config = dict(
    n_layer=14,
    d_model=192,
    n_head=6,
    n_kv_head=1,
    head_dim=32,
    d_mlp=512,
    vocab_size=1531,
    activation='geglu',
    norm='rmsnorm',
    norm_place='pre',
    norm_eps=1e-06,
    positions='rope',
    rope_base=10000.0,
    rope_fraction=1.0,
    qk_norm=False,
    attn_scale=0.177,
    bias='none',
    tie_embeddings=False,
    parallel_block=False,
    init='uniform',
    init_std_qkv=0.04,
    init_std_o=0.0496,
    init_std_up=0.0572,
    init_std_down=0.0572,
    optimizer='soap_variant',
    lr=0.00614,
    weight_decay=0.0,
    lr_head=0.00719,
    grad_clip=0.5,
    warmup_steps=200,
    schedule='wsd',
    decay_fraction=1.0,
    decay_shape='linear',
    final_lr_fraction=0.0,
    batch_tokens=32768,
    seq_len=1024,
    doc_mask=True,
    train_tokens=153500000,
    steps=4685,
    dataset='wikipedia_en',
)
Each number is 128 + 32 x the weight over the matrix's rms, rounded and kept within 0 to 255. Layers, rows and columns count from 0.

# layer 10 MLP down (transposed), 512x192, rms 0.0572, rows 75-85, columns 96-191
[[150 113 142 120 114 141 149 129  76 226 135 119 157  82 170 111  98 156 135  90 146 140 114 104  80 119 141  71 182 152 131 108 101 145  90 186 113  78  76  89 183  98 110 171  96 155 114  78 109 122 122 125 113 108 159  93 175 102 122  96 175 113  62 105 138 160 159 107 154 139 142 109 131  85 108 110 182 138 163 151 156 128 125 147 145 168 137 140 145  92 109 142 162 124 112  49]
 [138 187 126 145 121 114  62 150 130 127 144 151 110 144  92  90 117 158 141 132 139 103 175 156 121 107 118 160 126 157 136 124 121 163 141 118 144 126 109 119 121 134 100 159 112 122  86 160 117 117 134 147 127 122 192 150 142 156 166 123 135 113 187 150 123  84 164 112 154 114 148 135 157 124 124 106 176  77 163 125 135 139 114 133 154 130 100 109 175 135  98 126  85 123 129 117]
 [146 167 125 118 101  71 158 124 137 107 106 105 126 151 128 160 143 102 128 155 108 134 102 108 103 171 164 103  79 105 175 107  33 148  96 155 150 148 141 122 134 185 128 106 114 162 110  81  92 114 152 123 148  85 160 137 146 130  97  97 143 118  76  69 118 132 132  91 154 130  95 148  99 192 102  44 175 108 139 152  65 146 138 124 138 107 185 126 127 128 107 132 176 112 123 144]
 [105 110 116 145  77 151 133 134 130 127 157 136 117 102 124 154  96 135 135 159  81 143 101 148 110 117 144 135  56 124 155 100 137 161 151 108 128 149 133 154 157 165  93 165 177 149 165 162 147 191 138 139 175 126 154 128 174 132 149  91 109 135 189 183 123 124 113 141 146  79 156 156 165 167 142 103 186 128 109 137  87  78 102 114 116 131 160  94 186 168 206  94 198 164 161 174]
 [162 101 118 205 156 137 138 140  71 111 114  88 176 104  94 137 102 146 124 126 161  72 165 111 149  85  76 126 114 149  90 145  96 160  91 109 117 102 133 148 140 165  92 157  92 102 188 138 123  85 134 164  69 182 104 117 132  99 107 184 131 125  74 166 125 133  98  80 100 212 133 108 124 152 150 125 106 124 112  85 121 123  99 187  94  99 113 181 111 154  85 143 109 179 155 181]
 [110 140 150 138 142 124 109 120  77 115 154 187 142 141 143 174 196 128  78 132 139 159  66  85 142  92 123 108 101  57 199 127 157 110  86 170 173 153 143  86 138 167 113 180 150 154  68  66 130 108  95  69 201 170 132 107 177 163 156 114 130 133 187 157 102 173 138 111 133 140 174  73 113 142 138 149  95  85 106  97 101 135 124  51 110 119 159 100 150 143 107 164  79 170 120 103]
 [163 107 160 137 171 157 145 144  92  70  76 151 112 118  34 113 122 120 144 154 111 152 132 146 212 139 139  66  58 220 106 111  94  80 116 178 106  89 135 156 164 190 190 140  98 165  98 153 134  88 175 161 101  67 128 192 122 120  86  83 134 106 117 109 100 117 117 108 160 136 156 101 172 108 127 111 134 154 160 135  46 124  97 100 120 114 128 154 152  55 157 105 175 128 117 136]
 [ 64 145 140 118 110  91 128 128 161 143 119 130 127  97 104 120 146 135 156 161 154 165  73 109 190 107 115 143  89 140 157 172 116 134 101 147 163 136 142 143  70 150  96 144 102 137 146 141 108 190 109  49 134 134  76 123 161 121 135  66  91  96 138 154 177 147  88 137 137  81  99 129 109  98 139 147 114 106 104 123 119 128 154 111 129 192 128 168 134 190 170 120 106 138  74 127]
 [147 159 121 121 147 167  95 113 134 104 154 152 139  71 101 129 159 137 124 170 184 167 149 136 130 102 108 165 120  86 168 144 121 140 125 105 116 233 144 133 134 136  91 118 116 129 175 156 167 165 129 139 158 102 122 143 139 163 116 114 152  94 191 157 135 119  91 104 111 124 193 163 163 161 165 135 160 150 126 163 162  87 124 170  52 140 131 144 108  88  87 110 143 144 184 138]
 [185 157  83 128 121 161 149 171 104 126 136  97 144 153 118  77 157  79 127 107 101 125 161 103 135 137 137 122 124  89  92  94  92 102 123 174 126  74 145 158  88 117  94  99  85 152 127 129 152 102 110  91 130  98 137 139  84 163 125 198 171  85  93  96  98 177 142 114 138  96  56 116 118 172 122 130 171 176  87  88 132 144  85  90  53  93  82 150 124  90  70 211 137 109 112 128]
 [114 127 116 143 118  94 109  87 111 129 133  91 133 164 134 122 118 107 119 102 117 167 110 104 164 136  59 117  92 153 107 132 142 119 139 166 139 107 175 168 158 105 134 156 106  96 143 117 146 123 105 161 160  77  96 191 151 110 171 135  64 114 107  98  86 151 129 101 111 155 133 115 147 114 137 111 114 164 175 180 138 149 106 126  96 111 155  89 104 123 139 203 126 107 141  77]]
# layer 10 MLP gate, 512x192, rms 0.058, rows 76-86, columns 96-191
[[ 96 156  52 141 120 104 124 168  87 102 187 120 143  79 120 121 123 142 149  98 133 104 129 118 111 129  78 134 135 115 101 131  81 167 122 118 117 168 161 146  94 136 115 120 177 129 185  90  96 124 140 118 144 161  80 113  69  88  70 135 160 151 164 119 153 146 124 144  70 187  85 118 169 145  95 137 122 167 143  91 100 174 116 126 122 177 199 130 109 198 117 137 139 170 114 136]
 [133  76 109 142 162  96  39 125  93 193  92 109 125 149 140 140 163  77 142 135 140 115 172 115 102  87 187  92 118 133 154 115  95 156 143 145 121 125  94 102 121 121 111 140 166 138 154  96 118 114 156 133 102 132 139 147 107 148 121 161  85 148 180 140  64 153  60 125  90 115 124 127 116 138  96 105  78 147 128 116  39 162 174 134  82  99 157 110 118 121 147 117 146 127 121 124]
 [181 110 138 133 104 121 161 118 145 151 166 114 119 135 150 193 130 128  97 165  98 192 160 105 146 128 140 143 135 111 205 148 139 167 103 204  85 160 144  85 139 117 145 175 156  89 139 180 137 111 137 126 151  86 189 140 158 132 176 163 128 150 159 126 105 110 152  96 120 113 157 102 143 137 147  77 118  92  99 167  74 124 114 109 122  58 160 103  97 101 106  82 119  77 166 144]
 [115 114 131 112 132 126 115 118  77 160 168  84  94 102 163 153 122 158 133 159 108  90 144 163 113  69 141 142  71 125 100 156 141  49 137 121  98 120 100  90 117 100 121 150  74 118 124 103 115 145 144 133 101 152 161 144  96 123 172 166 154 165 168 125 183 160 150 168 200 162 179 177 161 181  98 111 171 117 161 168  86 118 121 130 152 116  89 147 142  92  98 131 154 147  99 124]
 [137 124 103 106 137 187 166 120 164 138 200 185 169 164 120  88 136 168 151  79 145 138 115 169 134  21  60  72 185 147 147 139  95  81 158  78 140 127 129 120  76 168 122 170 123 130 112 147 141 140 139 136 142 160 116 149 141  94 103 146 168 126 193 135 126 143 141 160  91 162 105 157 185 161 178 155 110  62  82  86 108 155 132  56  82  94 131 115  92 121 102  98 129 103  90 110]
 [133  81 134 128 130 184 106 110 132  55 136  83 147 122 147 124 117 134 155 122  40  90 157 104 159 116  79 135 152 150 159 138 159  79 105 120 129 104 110 108 113  93  95 146 131 102 125  97 120  88 124 148 145 133 125 220 118 143 169 134 142 181 186 171 114 174 141 109 146  62 118  52 117 141 116 115 141 201 109  75  94 112 102 193 132  73 127 104 159 129 168 153 129  87 138 126]
 [138 109 146  76  87 152 108 123 153 150 125 186 105 155 146 111 150 174 143 116 136 101 137  85 112 133 128  90  59 151 155 171  68 108  77  93  86 155 124 208  96 162  97  82 140  79 150 122 105 168  94  70 114 155 139 111 130  83 163 119 148 127 156 162 117 135 113 143  57  76  95 125 151 144 192  93 108 128 143  99 114 128 121 160  83 123 113 122 117 178 101  83 139 115  94 137]
 [101  96 106  94 126 154  83 107 138 182 168  74 146 150 118 108 131 117 130  88 149 123 105  98 118 143 152 101 147 113 104 127 126 159 143  97 130  88 155 112  99 123 137 133 156 129 134 143 118  69 170 146 140 138  98 127 108 156 131 148 120 155 119 139 109 114 157 144 137 173 155 140 154  77 116 128 161 176 106 119 131 147 120  88 178 193 168 158  85  99 187 170 147 115  87 101]
 [ 55 139  75 182 146 119  77 125 178 139 148  98 146 174  77 178 163 111 127 121 139 137 146 131 134 147 129  97  82 140 171 135 109 107 108  70 114 164  92  99 116 180  90 149 136 102 142 121 137 107 133  81  96 152  82  97 141 132 151 112 149 175 138 156 119 110 128 191 180 184 124  88 129 158 134 118 146 106 115 181 114 137 155  95 136 132  88 119 106 120 180 110 143 165 116   0]
 [ 71 148  98 107 129 143 109 115 148 128  97 122 125 116 159 161 138 149  75 114 153 154 138 179 126 107 117 114 180 165 129  77 128 148 132 139 133 146 169 102 143 155 108 109 106  62 112 112 145  81 117 183 115 132  59 189 100 123 104  97 191 114  94 186  81 123  83 134 171 186 133 151 118 136 149  91 127 107 115 134  86 157 154 100 173 150  87 148 133 101 173 139 128 147 129 127]
 [122 122  71 152 138 118 163 134 144 112 103 103 167 157 117 145 150 100  86 151  89 117 146 162 151 145 120  82 163 171 113 108 177 162 180 124  73 135 123 141 142  92 130 113  77 105 176 102 142 125 100 126 116 162 114 126 128 130  72 177 160 106 105 174 115 110 110 142 115 122 151 151 125 169 184 140  63 146 103 120 128 133 121 112 121 113 143 105 108 144 134 179  83 104 135  51]]
# layer 10 MLP up, 512x192, rms 0.0564, rows 76-86, columns 96-191
[[134 132 126 133 159 115 119 117 109 168 138 125 109  69 112 156 136 133 125 104 141  90  65 183 145 118 127 142 173 110 153 172 160 146 126 145 108  89 140  99 152  79 121 140 122 144 128 102 103 174 118 118 160  69 113 124 168 136  84 104 112 135 155 110 153 113 142 138 116  90 127 171 126 163 128 115  88 130  91 193 168 130 119 121 106 122 194 135 131 114 143 140 172 173  80 115]
 [178 167 175 180 131 148 136 173 153 155 133 127  94 140 110 102  97  74 157  89  91 122 180 120 123 117 118 146 165 117  79 146 112 107 109 123 124 124  77 162 141 107 108 163 129 177 136 147 146 108 143 204 123 175 148 140 132 102 126 181 178 151 145 160 101 145  90 101 112  98 167 157 110 192 125 182 116  61  86 125 107 107 123  94 107 197 131 108 131  43 139 121 146 128 200 154]
 [158 143 120  91 102 137 153  87 133 102 109 144 120 112 121 137 164 157  86 116  99 124 117 131 158 138 125 143  94 174 146 171 105 186 194 134 150 134 109 150 160 108 180 110 198 126 149 115 103 162  81 121 124 135 104 138 145 125 117 117  93 143 106 111 147 130 211 150 137 118  59  91  86 141 158 138  93 167 107 122 124 105 115 138 152 144 136 145 102 168 119 141 127 129  78 141]
 [171 154 101 125  75 133 135 202 109 124 180 110 131 110 182 141 114 139  92 154 175 107 144  93 145 114 105 103 159 109 138  48 147 140 126  98 125 185 158 134 149 168 139 107 136 178 199 154 139 165 102 163 114  92 102 155 109 110 132 100 181  85 165 122 180  81 109 154 164 190 178 179 182 124 124 176 202 143 141 116 123 115  99 129 138 119 118 150 154 136 124 205 119 137 153 129]
 [134 108 106 108 136 161 158 169 203  99 106 136 171 122 128 178 124 134 101 131 137 158 172 139 149  91 158  55  91 117 151 138 116 130 158 120 119 151  84 170 125  90 116 111 122 162 122 166  97 173 127 146 125 154 105 188  42 101  81 153 141 142  91  74 105 119  94 140 139 118 141 143 149 117  93 100 151  84 177  90 141 146 128  94 157 139 123 138 138 158 165  51 150  69 156  90]
 [109 171 135  52 163 134 123 148 110  55  99 119 116 171 120 130 134 169  91 166  97 178 124 134 117 153 155 162 130 126 142 145 129 127 134 175 121 170 126  82 115 136 118  98  93 126 115 136 166  81 156 116 174 123 163 205 151  83 134 113  79 110 102  97 152 223 143 122 125 142 160 163 115 152 122 129 124 104 117 111  62 158 133  87 130  70  52 161 120 134 175  94 164  67 118 130]
 [121 157 116 125 170 124 147 173 136  92 135 167 156  65 148 133  95 114  95 129 209 157 119 123 140  94  72  86 112 104 107 130  88 119 137 201 102 179 133 106 167 182 149 109 129 137 105 126  85 128 169 177 127 113 136 168 142 103  89 150 191 193 121 182  97 104  71 138 214 168 106  54 124 103 138 106 162 120 157 116 110 190 142  59 103 109 186 134 126 195 172 164 135 131 120 129]
 [138 140 142 197 179 133 153 162 113 148 176  98  62 145 144 111 167 207 152 113 126 116 142 181 144  73 122 137 148 133 165 155 156 101 158 164 152  72 120 122 176  75  93 132  80 127 114 102 147 130  78 108  77  70 147  96 132 120 141 139 154 102 114 146 119  97 162 112 183 174  91 107 124  95 156 104 161 165 139 118 135 104 103  92 125 135 186 140 146 153 101 167 146 125 183 124]
 [161  54 127 164 103 106 153 160 113 110 103 145 108 123 121 101 113 130 133 114  96  85 169 134 140 100 174 106 120 137 156 128 139 151 140 169 180 219 110 146  79 119 110  96  81  66  87 117 150  58  64 160 124 125 167 106 142 105 126  98 127 132 200 104 210 165  99 115 179 167 120 124 161 132 124 182 129 128 199 139 124  41 162 155 133 155  95 105  79 131 102 137 134 160 140 199]
 [127  96 147 139 176  99 104  64 133 132 107 113 130 157 143  67 128 144 116 110 102 146 108 150 111  91 139 183 100 102 106 165 131  91 124 116 150 112 119 176 111 184 113  44 102 209  91 128  92 126 113 163 111  89 125  92 133 158 108  92 181  75 152 155 138 154 116 106 172 147  73 146 121 108 192 163  80  75  85 115 153 148 183 178 156 121 201 147 101 119 120 112 184 128 110 139]
 [167 122 112 110 143 106 134 129 122 135 111 168 147 111 134 136 149 117 138 101 100 118 144 157 210 145 175  97  67 178 141  84  81  93  82 143 122 123  98 162  58 116 103  96 151 159 116 152 115 129 128 149 151 106 144 156 128 131 147 165 119 106 147 123 106 154 149 152 139 134 180 125 144 123 131 157 188  87 151 110 128 163  95 156 124 115 143  88 186 113 128  23 151  84 116 147]]